config = dict(
    n_layer=10,
    d_model=576,
    n_head=14,
    n_kv_head=14,
    head_dim=64,
    d_mlp=896,
    vocab_size=32768,
    activation='swiglu',
    norm='rmsnorm',
    norm_place='pre',
    norm_eps=1e-06,
    positions='rope',
    rope_base=10000.0,
    rope_fraction=0.75,
    qk_norm=False,
    attn_scale=0.125,
    bias='none',
    tie_embeddings=False,
    parallel_block=False,
    init='uniform',
    init_std_qkv=0.0195,
    init_std_o=0.0156,
    init_std_up=0.0195,
    init_std_down=0.0,
    optimizer='soap_variant',
    lr=0.00262,
    beta1=0.95,
    beta2=0.98,
    weight_decay=0.14,
    lr_head=0.00438,
    grad_clip=1.0,
    warmup_steps=200,
    schedule='wsd',
    decay_fraction=0.57,
    decay_shape='pow',
    final_lr_fraction=0.0,
    batch_tokens=131072,
    seq_len=512,
    doc_mask=False,
    train_tokens=440000000,
    steps=3357,
    dataset='wikipedia_en',
)
Each number is 50 + 15 x the weight over its row's rms, rounded and kept within 0 to 99. Layers, rows and columns count from 0. The size before them is the row's rms in percent of the matrix's.

# layer 6 attention output (transposed), 896x576, rms 0.0769, rows 167-191, columns 256-319
098:47 44 65 63 35 64 61 50 52 61 51 46 65 45 64 42 60 40 38 62 53 74 56 46 75 17 66 53 58 42 47 49 52 29 42 55 48 54 40 56 61 39 54 64 68 76 53 29 57 84 42 41 48 76 43 62 64 57 34 31 69 49 52 16
100:40 38 57 42 86 57 29 54 64 28 59 35 67 93 57 40 59 35 52 40 54 53 35 43 61 53 42 65 39 60 45 44 31 48 58 76 35 60 39 69 34 51 32 48 69 52 33 68 47 68 48 47 54 51 43 57 45 63 48 52 54 70 42 49
099:34 33 22 71 53 58 60 46 68 62 50 52 56 50 38 61 47 36 45 53 76 55 44 51 78 52 57 58 87 47 83 66 30 27 49 60 60 54 59 69 70 53 21 57 51 59 48 45 68 47 70 41 58 51 49 70 73 50 61 19 67 51 49 51
095:37 47 77 51 44 71 63 37 74 77 56 29 58 34 57 69 60 38 49 59 41 66 48 75 41 67 61 60 45 29 62 66 46 72 39 61 69 63 52 56 58 59 55 45 38 60 39 38 58 47 63 34 14 52 87 41 33 52 76 59 04 40 48 43
094:59 69 54 33 47 50 52 50 72 34 74 42 43 48 46 49 80 45 52 44 60 50 32 24 20 56 38 58 53 32 64 65 55 48 48 62 52 19 59 39 82 40 36 62 45 66 46 66 68 64 37 51 51 61 45 81 60 24 58 72 61 61 30 39
097:75 23 27 48 62 62 32 18 80 47 51 59 44 36 53 28 38 50 62 50 49 34 41 76 44 57 28 41 59 52 22 63 39 52 29 47 65 56 35 56 35 37 79 56 44 50 59 62 66 59 57 39 63 50 53 75 70 49 82 50 26 54 58 47
101:48 32 54 55 33 40 53 46 29 15 46 54 60 57 76 42 26 54 48 58 39 42 46 53 64 06 49 34 38 59 89 55 45 45 49 42 31 45 53 48 21 68 30 23 16 39 55 66 42 74 46 42 35 63 58 45 42 51 87 38 64 41 30 46
095:40 48 59 47 59 72 57 39 70 53 60 57 70 50 56 34 53 26 51 18 40 42 39 24 39 58 59 57 59 56 22 43 67 75 65 35 50 34 36 67 30 56 71 44 22 69 59 53 45 44 41 53 74 83 47 60 71 43 52 68 72 46 37 54
096:87 58 81 50 37 53 46 26 47 39 61 40 61 52 25 55 64 65 22 31 55 46 38 35 32 35 47 56 32 63 54 47 53 27 61 50 51 57 44 33 78 37 53 44 70 23 61 36 40 68 64 78 71 50 37 52 19 58 17 57 36 56 32 53
097:49 60 48 51 08 49 72 54 22 44 60 58 22 37 40 38 61 50 57 49 33 45 37 43 56 38 74 68 34 66 58 62 30 54 46 29 42 64 25 37 35 56 22 68 36 50 70 52 47 50 36 49 59 62 34 57 72 82 48 55 33 54 64 53
095:49 56 52 64 46 59 17 64 43 74 38 63 46 79 39 32 64 33 44 34 57 94 36 45 41 61 70 52 49 45 61 31 60 10 30 64 60 31 58 52 38 66 60 50 33 92 32 54 39 52 72 31 33 74 51 47 47 39 39 48 67 35 47 39
097:58 37 61 51 36 32 46 81 55 63 54 53 37 71 67 54 49 57 61 62 57 61 70 45 61 49 41 50 59 68 38 43 49 08 38 34 53 66 41 50 38 25 65 26 61 54 58 00 27 53 26 47 33 50 67 27 35 14 38 41 34 62 53 26
098:28 75 59 37 44 60 36 31 29 49 74 19 39 52 54 47 46 75 52 45 63 79 64 50 53 59 61 55 56 47 53 70 48 71 59 40 46 48 82 46 58 59 47 58 32 67 34 54 22 54 32 66 45 56 54 38 78 27 52 75 38 46 31 45
093:38 49 54 50 45 59 24 66 53 56 71 63 38 67 42 38 26 60 31 70 33 66 51 48 64 70 46 63 46 78 26 33 54 71 51 56 54 37 57 54 52 64 33 47 48 33 45 23 50 68 50 68 35 72 59 27 50 82 55 19 48 54 56 71
091:53 78 58 59 37 77 60 65 62 62 63 20 50 51 58 68 57 52 57 50 84 37 35 56 51 99 64 43 34 57 75 21 34 77 67 14 72 14 18 50 51 74 43 45 51 46 45 72 42 47 32 61 72 55 48 60 40 59 71 61 48 50 71 64
093:39 41 44 44 27 66 39 23 48 52 46 42 38 56 43 57 50 43 54 51 73 60 20 47 49 42 47 25 44 38 66 28 78 66 46 47 63 51 61 38 56 62 65 57 29 46 41 63 50 73 57 25 22 51 57 47 80 50 57 49 34 40 47 59
094:31 16 42 52 79 24 37 41 19 68 38 65 43 42 35 54 29 12 83 39 50 32 15 34 62 38 37 46 56 54 34 62 62 55 25 48 56 43 54 33 61 28 64 37 66 60 67 44 45 64 52 74 31 51 61 31 56 70 48 52 68 55 49 29
097:58 79 62 50 73 60 51 46 71 50 59 39 42 51 31 58 67 51 47 50 58 48 65 47 62 47 59 58 50 33 59 63 36 55 29 41 40 45 36 47 58 50 26 58 40 71 46 15 65 34 18 58 49 45 60 36 99 44 68 44 62 54 56 56
099:46 57 42 52 35 37 33 80 51 35 50 60 69 56 50 41 39 47 40 71 22 85 37 58 52 68 68 46 59 26 70 30 42 38 50 48 68 70 23 45 43 53 25 72 66 37 55 65 64 48 53 42 53 59 57 42 54 44 77 23 35 63 48 35
096:40 61 49 59 51 54 53 62 61 40 60 33 24 47 26 58 62 36 62 42 66 24 71 57 56 74 42 49 49 58 41 52 31 45 73 65 61 57 52 32 61 58 77 84 62 62 71 62 34 56 50 58 58 59 56 41 70 51 55 61 42 47 64 32
098:62 41 51 39 62 65 20 37 38 25 45 44 42 68 47 24 27 45 51 59 36 63 31 49 47 61 27 48 64 54 73 81 66 35 58 29 51 60 44 11 57 32 50 45 55 22 41 35 79 56 45 51 68 58 40 42 62 56 67 57 55 48 39 45
097:76 65 30 29 56 38 67 47 32 61 45 69 49 50 83 54 67 59 37 48 47 72 64 30 58 61 78 70 28 40 62 52 30 26 40 27 54 46 56 48 40 51 40 52 51 71 23 60 24 45 32 52 49 32 49 46 48 34 53 65 68 55 44 57
092:15 64 61 35 35 62 55 59 45 45 55 56 49 73 51 27 66 34 63 57 35 43 69 46 80 25 67 41 71 55 37 54 68 57 49 33 52 33 56 25 17 59 36 71 60 75 42 94 29 71 65 51 35 28 32 50 39 41 62 54 48 57 72 68
098:56 43 46 35 58 55 27 54 47 45 21 42 68 60 50 42 40 58 38 67 38 38 46 51 45 53 29 52 47 49 26 49 77 55 42 37 48 17 44 56 59 39 52 46 65 65 69 45 17 29 47 41 70 34 31 55 26 46 60 60 38 42 57 74
100:45 89 82 50 29 31 32 20 62 17 44 37 33 58 51 67 65 42 44 40 37 83 41 30 47 60 60 69 32 71 80 62 65 46 45 23 53 64 39 71 38 49 44 00 46 41 37 57 48 65 66 60 48 48 55 95 48 39 49 42 51 64 56 39
# layer 6 attention value, 896x576, rms 0.0854, rows 168-191, columns 256-319
097:67 47 55 37 45 44 44 29 52 86 46 61 44 47 33 62 40 33 49 15 26 63 47 59 46 54 37 53 34 48 53 46 60 64 43 46 37 51 37 56 28 55 56 59 71 68 37 47 48 41 67 59 28 25 25 33 54 49 74 36 43 41 59 29
094:43 34 34 32 56 38 64 39 40 25 28 51 40 65 93 61 67 58 42 48 42 53 54 59 62 47 53 34 62 33 08 50 62 45 51 60 23 49 38 58 37 43 71 40 60 58 44 58 57 58 73 60 33 78 72 63 52 60 52 70 97 56 75 72
091:42 64 32 79 41 30 56 73 46 40 28 43 42 56 49 51 46 31 20 71 47 50 62 41 37 28 49 51 64 32 38 49 54 65 42 39 67 51 65 37 65 45 39 26 60 45 99 23 36 66 51 39 81 28 40 54 35 46 53 31 63 50 50 64
091:36 54 63 41 30 72 59 33 54 71 62 30 43 57 53 40 22 74 69 63 51 53 59 71 47 53 49 48 58 49 48 46 57 31 35 52 52 33 55 45 43 66 55 52 63 58 60 64 73 64 69 36 30 59 62 50 67 71 53 32 35 34 59 41
092:68 62 55 50 29 50 51 62 48 25 63 43 50 45 51 51 56 34 29 33 47 29 52 39 50 56 34 73 53 36 63 63 67 73 37 39 28 67 54 51 38 42 43 31 63 43 69 55 73 29 70 75 56 15 59 70 47 43 48 44 53 46 47 43
094:17 27 59 51 45 51 43 57 40 71 57 52 49 41 78 45 54 67 34 75 73 70 54 38 35 57 54 57 62 34 69 38 50 61 87 62 64 48 42 48 33 25 39 59 79 42 36 57 38 43 31 18 47 61 48 47 47 47 17 41 62 63 49 38
089:54 62 54 48 49 37 18 50 43 75 66 39 41 53 60 63 25 51 46 58 34 22 69 37 87 44 68 51 33 64 24 51 75 48 54 47 45 26 72 35 85 42 63 55 43 34 45 49 23 53 70 46 33 24 41 69 55 40 51 44 61 36 24 48
094:89 47 33 69 47 39 85 29 47 31 57 69 47 39 43 52 26 52 70 58 73 33 62 62 53 40 58 64 58 55 38 51 41 24 55 47 73 41 45 41 61 41 50 25 40 48 62 39 42 58 25 54 55 26 71 62 42 52 36 49 50 43 68 37
093:66 37 53 46 58 46 29 25 35 36 41 67 48 47 69 25 49 44 47 49 25 41 56 36 55 52 49 60 73 37 54 58 56 15 55 39 51 69 37 54 69 41 58 52 42 48 30 56 72 72 74 68 57 52 65 38 73 51 71 40 35 63 29 47
092:41 47 54 45 51 44 52 30 61 45 51 61 49 61 49 59 22 37 42 88 25 68 59 43 63 66 54 61 18 51 65 68 45 62 68 54 37 62 35 86 44 68 58 42 63 37 47 68 73 38 55 55 52 43 65 80 81 64 42 45 35 50 63 58
096:47 21 61 31 59 55 41 39 52 64 58 56 74 32 46 61 64 57 26 48 33 55 70 73 27 64 63 23 56 47 41 89 33 74 61 49 00 61 40 62 41 38 42 58 56 62 34 96 54 64 41 43 72 64 53 92 31 14 77 56 41 58 55 62
098:58 35 65 72 72 56 52 45 60 47 44 55 32 53 49 40 52 19 50 45 60 43 50 71 48 56 61 43 49 54 47 31 28 51 38 46 32 51 66 39 50 44 78 43 80 67 43 58 55 35 25 28 50 41 60 24 49 63 61 62 57 71 35 62
088:64 56 54 64 47 27 62 46 33 43 59 57 74 34 20 76 60 60 71 22 49 45 51 49 65 63 58 36 44 59 52 59 45 55 46 62 55 43 45 56 61 26 55 49 78 59 87 47 66 58 45 48 23 58 35 63 64 21 86 50 62 66 45 14
089:44 56 73 41 81 28 65 39 65 42 52 38 30 19 53 40 44 69 34 40 87 42 48 45 60 60 51 59 71 48 31 49 64 36 88 59 75 68 45 26 37 31 67 56 42 68 60 09 38 61 14 14 24 62 37 62 45 35 52 59 48 61 72 46
090:39 42 63 43 51 37 56 62 55 48 55 59 58 48 32 70 34 57 13 59 51 35 67 09 46 48 18 83 44 42 39 52 66 71 54 55 41 61 40 48 66 43 20 48 53 57 85 38 68 64 58 42 68 64 24 51 48 62 31 41 72 76 39 44
092:63 60 75 60 17 37 29 70 67 32 47 49 76 60 25 36 55 74 49 33 66 62 30 29 48 52 56 41 36 24 49 26 49 72 23 48 20 36 50 60 61 49 38 85 28 51 33 37 60 61 59 48 32 47 29 62 48 66 50 44 72 66 57 57
094:57 38 58 55 32 31 76 58 44 61 42 43 41 48 41 39 15 45 32 52 61 54 38 41 66 59 39 76 07 67 40 53 49 35 55 44 47 61 47 50 43 68 27 36 31 44 46 47 35 58 45 60 71 21 34 41 91 64 42 58 67 23 54 32
096:45 39 63 46 38 56 39 63 68 41 35 58 54 56 37 71 81 53 68 61 86 34 38 23 75 45 59 47 46 53 49 64 48 36 81 64 30 57 57 55 34 32 46 72 33 65 32 54 42 65 49 74 44 38 26 41 60 37 52 72 65 58 81 26
094:31 47 61 51 51 50 43 30 47 52 60 62 19 67 63 61 64 39 49 28 38 41 36 35 65 56 39 88 37 37 43 41 33 67 56 58 49 44 55 51 57 26 41 67 41 36 62 22 61 49 40 47 34 45 21 62 62 70 51 41 46 52 54 70
098:46 44 52 58 33 43 73 60 44 34 15 64 47 48 52 65 70 27 54 44 34 17 56 60 28 33 44 31 77 25 58 68 19 48 54 38 00 44 42 60 58 72 28 60 63 53 58 69 49 65 64 27 60 41 70 56 51 40 53 55 36 66 50 51
095:39 64 22 44 32 33 62 57 53 42 44 45 43 70 25 69 81 77 37 77 59 71 50 42 44 55 53 53 42 54 49 76 48 16 45 71 58 50 40 68 80 54 20 66 54 11 57 54 67 27 48 36 76 38 41 31 58 51 46 52 62 24 66 63
089:46 41 44 46 48 39 52 59 60 61 62 42 60 50 65 41 31 64 49 53 58 50 61 63 50 50 60 48 27 54 39 60 47 72 66 43 75 65 58 20 58 56 68 58 24 38 34 57 45 63 52 39 58 70 22 60 57 42 58 73 34 46 42 34
097:67 53 65 42 50 26 40 07 41 46 84 49 62 19 61 44 43 46 63 68 66 42 51 47 35 50 25 41 59 76 66 51 57 53 03 27 41 57 49 49 32 50 57 25 73 14 60 47 48 37 45 59 31 53 43 20 50 55 39 50 62 48 37 63
099:65 21 43 48 45 37 63 53 35 64 51 74 65 38 33 24 45 59 44 40 67 67 61 42 38 48 62 23 57 45 36 51 39 43 77 72 57 54 67 44 39 41 81 58 62 51 56 37 44 53 34 35 62 44 36 45 49 69 38 18 48 48 45 38
# layer 6 attention query, 896x576, rms 0.0729, rows 192-221, columns 256-319
087:29 43 47 11 05 60 36 56 67 46 53 73 40 66 53 62 46 18 46 41 55 51 59 55 62 25 35 36 45 55 84 41 37 69 30 47 40 62 28 58 44 68 41 44 53 69 62 32 49 63 40 31 49 40 54 54 59 59 75 53 39 37 58 56
085:68 18 49 43 66 47 52 76 34 54 63 31 78 49 37 50 48 29 42 64 63 63 42 79 39 69 75 36 38 35 47 54 56 40 53 59 66 39 65 84 68 26 44 49 55 36 65 48 53 31 59 51 61 56 79 53 66 40 54 33 61 48 20 31
080:66 47 51 66 13 67 51 43 63 54 46 63 20 63 50 53 74 58 32 46 30 37 47 51 57 49 55 56 53 62 78 45 63 34 42 41 48 83 39 72 50 67 53 59 42 57 45 71 50 56 50 52 33 65 37 52 68 61 44 60 45 30 49 54
089:65 59 73 53 41 76 36 55 54 54 37 63 50 33 56 57 54 27 57 83 42 46 43 47 43 41 12 47 56 50 49 95 25 52 46 44 37 78 41 29 28 70 38 46 67 67 46 19 50 71 40 62 38 45 50 50 60 71 46 72 25 58 47 72
081:66 72 43 72 35 63 32 48 58 63 38 44 62 17 23 67 80 54 26 47 49 39 77 30 58 56 40 74 63 65 35 41 44 24 72 32 56 51 38 43 61 77 48 41 29 27 73 55 34 42 45 38 56 65 45 65 37 61 60 66 72 38 72 44
092:65 70 44 26 35 58 37 61 38 54 64 69 42 43 55 44 47 59 31 30 48 38 42 52 93 41 67 26 58 73 41 36 53 53 42 22 71 61 23 35 46 52 46 57 65 59 58 67 52 45 38 24 52 49 18 40 31 37 47 71 54 62 60 75
087:44 51 53 51 52 60 61 34 37 13 31 37 52 65 18 80 50 58 52 42 47 36 28 37 77 31 69 25 57 57 49 33 55 63 45 55 57 51 48 70 58 68 45 42 51 72 66 58 71 57 53 48 65 65 79 40 37 65 58 35 34 39 41 49
086:71 50 46 50 23 71 33 43 30 42 80 21 37 33 43 50 70 64 41 44 63 40 60 29 58 50 52 38 43 45 39 88 50 42 42 19 43 58 22 44 61 40 44 80 61 50 33 72 58 56 57 35 58 62 41 78 44 69 21 49 29 48 56 71
088:30 52 46 60 84 26 68 59 41 48 29 50 67 37 67 67 41 59 72 51 36 66 57 31 40 53 33 71 54 49 59 41 54 70 75 85 42 29 45 52 30 83 55 46 64 30 33 32 49 43 48 51 33 51 76 53 61 57 41 72 75 49 34 19
092:51 46 69 56 44 41 55 54 35 55 46 46 38 58 54 32 46 00 46 36 35 50 32 82 73 22 42 38 46 54 39 62 47 59 66 68 41 45 41 45 42 58 44 51 65 68 47 65 53 67 65 57 67 55 45 42 35 53 52 52 47 44 42 37
092:60 28 52 65 43 53 80 49 41 30 27 34 83 65 46 64 45 39 47 44 69 58 61 43 45 41 41 28 59 85 34 32 45 40 54 81 40 50 35 85 66 49 42 23 46 64 41 37 48 62 51 66 45 46 51 46 39 42 63 36 53 25 60 40
096:55 58 56 49 41 57 42 44 64 50 50 32 50 45 24 39 73 99 34 47 53 46 47 30 56 67 63 94 35 32 60 54 35 35 42 58 52 68 50 64 79 38 46 53 32 50 56 69 33 31 57 53 28 63 32 53 46 75 74 35 63 42 58 85
090:53 79 74 56 31 60 42 47 30 53 20 45 27 63 63 39 57 49 63 07 58 71 34 33 54 59 47 24 10 72 48 72 44 84 40 40 61 43 56 95 50 70 50 39 30 56 62 62 44 51 24 25 50 67 28 33 38 65 50 47 32 70 69 51
089:69 21 47 55 40 95 25 66 53 53 56 55 20 39 56 48 40 57 29 40 51 45 64 49 45 38 53 46 22 80 44 43 21 34 49 43 46 78 59 46 44 16 25 77 41 55 56 37 65 36 42 35 35 23 24 63 66 59 76 44 25 31 35 54
097:34 76 68 59 27 16 56 68 47 53 53 55 67 60 29 76 37 52 72 39 43 65 63 67 25 56 65 65 55 53 62 60 44 52 55 59 71 46 43 32 25 38 38 45 61 52 42 36 60 56 64 29 61 22 46 47 58 68 44 54 46 39 38 60
088:46 65 70 47 49 30 41 51 28 51 40 71 66 39 43 58 54 42 28 40 71 43 52 35 36 94 23 58 41 45 29 29 73 63 87 51 61 43 46 48 66 67 48 61 35 79 53 61 83 49 67 34 36 77 30 69 66 46 62 50 57 20 62 42
093:62 66 61 61 56 36 52 61 27 59 32 63 81 46 74 44 60 62 70 38 61 82 69 34 32 78 40 67 49 45 60 48 38 29 60 56 69 58 48 19 52 42 66 57 61 32 42 61 55 58 59 40 37 14 33 50 53 36 67 38 64 46 44 38
097:17 37 82 48 98 31 61 67 44 51 44 67 53 66 48 52 39 25 42 38 61 46 64 49 62 15 50 58 39 60 64 45 67 32 56 47 66 45 58 75 24 83 44 45 55 55 52 55 45 60 46 10 49 45 41 47 37 47 61 66 29 79 19 32
089:26 52 85 54 20 61 25 32 66 34 73 40 32 21 68 40 48 78 52 41 23 45 49 55 34 45 58 49 32 61 80 61 19 64 52 50 49 76 63 54 31 44 56 57 52 67 54 30 52 51 55 45 63 47 18 57 77 44 54 66 19 68 46 49
093:60 59 50 25 51 37 52 56 65 60 26 57 79 40 42 47 52 46 64 69 39 73 42 47 58 43 42 48 64 34 43 66 47 44 41 44 59 61 54 28 40 48 46 35 43 44 45 68 48 53 42 35 45 38 39 66 52 53 63 46 47 51 43 54
096:53 66 44 51 46 67 37 69 77 30 41 75 53 26 39 34 40 68 48 31 54 64 33 62 67 78 51 46 55 53 47 36 48 54 52 52 43 66 67 73 42 49 61 24 46 81 33 51 40 46 49 53 51 76 58 33 42 28 43 56 50 40 63 59
096:58 56 80 32 30 63 64 41 83 49 49 38 40 58 40 77 52 49 44 33 84 37 76 61 74 48 73 60 40 63 52 56 55 46 50 43 29 21 59 85 40 34 53 57 41 42 51 50 44 48 52 35 81 45 78 77 38 63 74 42 47 45 66 54
096:85 56 32 62 68 50 84 26 69 51 66 68 56 34 50 49 45 58 38 57 56 71 40 59 99 71 64 63 55 30 58 49 26 38 27 63 44 45 44 48 30 76 62 59 66 56 45 39 18 58 36 55 76 50 39 65 52 52 66 28 79 50 69 48
093:43 40 64 61 60 43 86 54 58 57 74 43 40 69 66 56 64 65 75 36 34 61 31 59 30 56 62 70 39 43 45 60 94 46 37 41 42 32 34 70 62 47 39 45 41 66 35 47 51 39 32 41 33 64 49 76 48 57 47 30 44 76 49 56
104:62 11 24 68 78 49 51 54 52 44 59 77 42 46 54 33 53 58 54 41 51 65 27 34 33 37 50 28 45 74 46 24 25 51 54 73 46 67 38 72 44 45 53 54 55 59 96 73 56 71 55 42 53 61 66 53 56 32 39 46 60 62 95 49
101:43 49 06 35 47 66 74 39 48 44 54 80 58 26 26 17 37 35 68 44 64 35 60 65 49 62 70 41 60 47 26 66 27 62 63 58 46 43 26 54 50 43 73 45 28 67 75 44 39 56 57 44 65 67 40 56 45 32 52 51 41 62 77 53
098:57 50 56 44 67 68 27 29 43 54 47 54 00 12 46 63 32 52 52 55 42 58 42 44 50 67 62 47 54 64 14 37 48 60 68 31 70 55 30 44 43 76 57 68 40 57 61 56 26 65 59 66 41 54 51 52 32 56 51 36 49 55 60 61
092:67 46 61 34 55 50 69 47 55 39 57 46 13 57 50 12 36 42 51 67 52 40 49 51 81 41 56 33 33 66 59 26 45 37 66 44 56 78 81 50 41 89 27 55 43 61 14 54 57 51 71 54 58 24 48 68 39 31 68 44 60 47 33 53
101:60 39 64 48 74 69 48 70 44 37 60 72 53 87 39 38 33 79 39 52 54 28 47 42 44 70 67 65 53 91 60 54 46 62 75 50 63 69 62 58 66 64 47 55 59 25 61 39 69 54 44 67 54 39 22 62 60 42 44 31 53 63 70 63
097:45 36 46 53 58 55 59 37 73 35 40 63 42 37 61 57 48 11 37 55 50 39 33 57 36 62 71 28 36 33 53 47 70 24 43 77 36 49 51 66 41 45 50 45 21 32 53 43 58 44 66 42 36 69 77 70 32 51 27 33 46 51 63 84
# layer 6 attention key, 896x576, rms 0.0752, rows 192-221, columns 256-319
084:39 38 39 67 68 22 82 59 66 73 52 32 57 52 64 41 38 60 47 54 38 44 63 56 51 51 27 70 59 17 64 56 52 54 49 12 58 48 82 30 25 57 58 58 49 81 32 51 30 53 57 64 46 50 40 69 40 63 55 71 70 50 55 12
075:70 53 77 33 46 64 70 59 87 30 46 22 55 37 66 73 46 67 51 65 33 37 58 69 66 92 05 47 49 40 56 36 48 69 47 57 48 53 48 28 54 63 35 55 33 49 63 46 46 26 51 54 59 45 46 64 58 55 46 33 66 68 92 81
071:66 76 60 29 39 51 53 67 35 34 62 54 57 50 44 72 61 39 56 61 40 63 55 39 46 35 57 40 33 42 53 49 38 70 24 37 56 23 42 71 72 62 20 19 27 13 40 43 60 25 51 42 49 65 48 32 73 47 59 33 67 51 37 66
082:22 26 70 51 40 57 58 40 42 66 20 41 63 42 44 45 47 33 51 22 34 69 66 31 69 40 54 64 59 49 20 53 64 51 43 56 74 47 64 71 44 68 41 41 44 54 34 49 30 61 60 39 84 10 51 49 61 70 72 40 56 36 64 39
080:37 49 42 56 74 56 67 38 59 48 45 45 31 28 71 43 34 29 55 24 81 56 30 57 56 51 47 42 46 75 75 71 78 38 56 57 41 46 51 60 66 36 22 50 68 64 49 26 75 52 54 67 43 60 37 55 59 40 58 45 51 42 61 59
088:29 67 67 42 48 45 55 68 36 75 36 50 45 41 37 52 47 53 29 61 29 39 71 51 44 54 68 60 57 35 15 58 00 76 71 45 50 43 87 49 45 20 53 53 36 59 42 53 30 19 29 38 30 14 37 54 58 99 46 39 56 64 43 46
077:61 62 52 64 28 42 21 46 67 46 50 39 71 42 52 57 38 47 54 30 48 39 59 42 25 53 53 46 29 48 66 27 59 32 72 54 38 19 50 43 27 78 47 31 45 62 80 34 69 43 34 41 71 73 66 70 62 29 54 30 39 40 49 45
087:48 25 19 35 51 46 71 45 51 31 19 52 83 41 56 42 42 61 43 52 56 40 33 39 43 30 60 56 33 50 55 45 45 56 74 48 76 38 60 31 60 45 41 81 50 42 54 70 60 53 68 70 41 55 58 49 76 37 57 49 48 56 11 66
081:58 47 65 71 50 43 40 28 58 53 36 56 58 60 20 55 40 58 70 52 55 49 41 52 68 57 60 49 53 38 26 52 34 52 39 40 17 65 71 60 56 56 60 63 19 50 48 58 54 21 33 55 54 63 49 46 25 49 52 37 53 81 72 44
083:46 51 54 47 41 57 20 48 59 64 47 41 43 18 42 52 30 81 58 39 43 64 55 55 49 55 52 58 37 21 33 28 42 41 33 46 41 47 59 24 44 69 35 51 32 30 57 65 49 52 57 56 73 52 44 55 59 41 65 45 86 38 40 49
081:56 36 22 49 41 71 54 54 39 51 47 44 54 56 71 35 49 42 48 29 48 34 61 46 46 52 22 41 54 52 62 43 83 74 43 42 53 62 50 55 56 58 31 49 81 63 52 75 48 57 42 25 42 58 44 63 53 37 48 57 51 49 22 67
091:19 31 72 24 54 57 58 57 56 31 57 66 56 81 32 65 27 44 53 48 50 53 59 51 64 40 52 44 36 47 47 70 13 67 57 23 48 25 65 29 53 65 61 41 66 51 29 40 31 58 47 41 52 30 34 63 53 56 73 56 26 29 32 57
087:69 59 63 13 51 44 50 53 60 36 33 42 45 66 21 64 57 94 34 44 67 42 51 32 68 25 43 41 24 20 66 38 19 41 27 71 54 51 39 33 34 63 66 48 43 41 60 76 61 60 65 62 85 53 67 45 51 40 31 56 52 57 71 65
092:42 72 55 35 19 38 67 45 36 24 58 51 49 83 47 50 50 48 52 38 47 48 45 48 54 31 53 88 27 44 45 52 48 57 40 63 63 34 37 93 38 61 60 35 46 48 44 63 51 56 36 48 70 44 50 08 58 59 46 63 54 58 48 45
094:43 38 57 76 47 35 41 51 74 22 58 56 44 49 46 49 45 37 63 47 59 44 56 59 62 36 53 62 41 38 44 52 68 42 51 54 52 55 49 59 23 55 61 43 35 58 65 22 42 51 42 69 41 43 81 43 45 29 47 54 47 34 58 45
084:29 64 31 59 76 34 36 54 38 31 58 66 29 85 26 43 37 63 47 64 60 47 60 31 38 46 61 56 22 34 29 80 22 42 52 77 59 55 42 80 44 30 58 22 40 83 23 45 57 41 48 27 51 22 50 15 97 59 32 61 51 61 32 53
091:51 58 72 70 47 29 43 49 71 49 52 57 67 64 45 82 67 43 31 45 53 37 17 34 71 32 58 44 41 36 52 39 50 56 73 48 02 26 77 61 60 75 43 44 72 51 45 48 52 41 68 44 41 47 57 52 27 58 53 85 37 42 43 68
096:73 54 56 56 39 48 39 54 84 56 45 54 54 46 57 75 57 57 33 31 68 52 59 49 53 39 43 55 57 27 43 23 45 66 56 56 47 42 36 36 31 34 48 62 31 48 55 46 52 46 73 44 57 86 53 60 42 46 58 67 36 37 57 32
093:44 30 38 41 45 39 52 58 32 51 29 35 34 46 59 45 40 59 42 36 55 45 71 66 59 63 35 72 75 42 30 35 62 28 70 78 69 40 35 47 21 53 61 51 26 38 56 46 36 41 41 56 25 54 53 39 64 47 60 96 50 59 69 57
096:55 63 50 51 60 51 35 63 52 73 41 35 55 44 70 19 29 38 58 68 54 67 57 55 48 62 46 66 55 65 56 29 59 46 63 67 32 84 40 41 57 55 48 49 59 36 49 47 39 45 31 51 30 34 49 52 61 55 43 51 41 44 81 45
101:51 47 61 83 27 45 40 59 34 70 69 41 74 69 27 60 37 87 33 41 50 70 38 53 29 64 71 50 57 70 38 46 83 53 06 46 41 61 84 32 59 33 36 41 58 58 33 35 52 50 36 44 48 46 70 59 71 74 60 52 35 28 31 56
091:27 54 55 63 78 52 59 45 66 42 48 29 42 44 45 48 43 19 61 46 51 61 68 54 45 51 26 39 60 53 49 38 71 37 37 47 01 66 45 50 54 62 64 39 74 65 85 48 23 43 34 30 29 34 51 60 86 35 48 54 27 64 71 30
103:48 47 61 62 39 54 52 65 26 41 36 21 54 59 69 57 33 25 68 67 61 43 39 49 59 38 36 14 27 49 35 41 57 58 49 45 59 51 73 66 48 71 62 57 64 55 50 99 36 61 36 49 36 42 38 67 58 74 54 68 36 91 47 56
092:58 27 39 31 24 56 61 57 61 40 61 61 59 29 52 48 55 56 39 15 40 61 51 45 58 43 32 56 56 28 66 66 55 46 33 45 45 32 79 28 56 57 10 61 66 73 75 60 77 54 30 47 69 37 38 36 42 40 45 47 52 73 45 42
102:49 25 69 62 60 39 47 52 29 27 42 74 63 51 53 74 46 75 45 52 59 29 47 48 50 33 68 55 49 63 56 56 49 61 60 60 54 34 53 39 46 34 47 53 46 43 56 38 66 28 35 50 28 55 30 39 62 47 49 49 49 52 21 58
097:55 70 52 64 73 54 26 54 49 80 60 73 51 32 52 44 20 54 44 82 58 52 66 61 43 40 85 33 47 67 53 66 55 28 23 55 59 78 40 42 65 49 36 55 62 55 54 38 59 40 46 39 50 22 52 69 40 68 50 64 55 49 53 37
102:68 47 52 33 58 75 58 28 66 49 33 80 11 27 36 73 76 54 62 30 60 32 59 68 46 67 28 37 43 36 28 35 30 72 62 73 32 35 52 49 48 50 65 54 53 52 81 75 50 33 32 51 52 82 33 30 19 25 59 69 66 59 57 42
096:74 56 58 60 76 64 33 53 59 69 70 27 72 37 49 55 42 55 68 31 32 55 71 53 29 77 49 56 52 47 57 42 47 92 22 41 52 61 45 29 74 61 54 53 56 63 60 64 55 61 86 50 57 49 39 54 71 74 51 28 59 57 56 48
104:62 54 46 52 35 63 66 39 53 34 12 71 55 70 59 58 47 45 73 39 38 26 76 31 25 52 53 73 59 53 47 59 54 52 68 20 47 65 51 43 55 51 58 40 48 55 48 38 76 33 61 65 43 59 61 52 37 33 42 59 43 67 30 44
100:49 48 37 55 78 40 34 56 60 46 43 43 55 47 52 55 72 46 28 64 52 58 46 60 60 61 66 46 72 59 58 66 59 77 72 59 52 64 66 53 36 22 29 70 57 42 39 75 39 26 45 43 60 68 51 41 51 66 50 26 56 51 35 51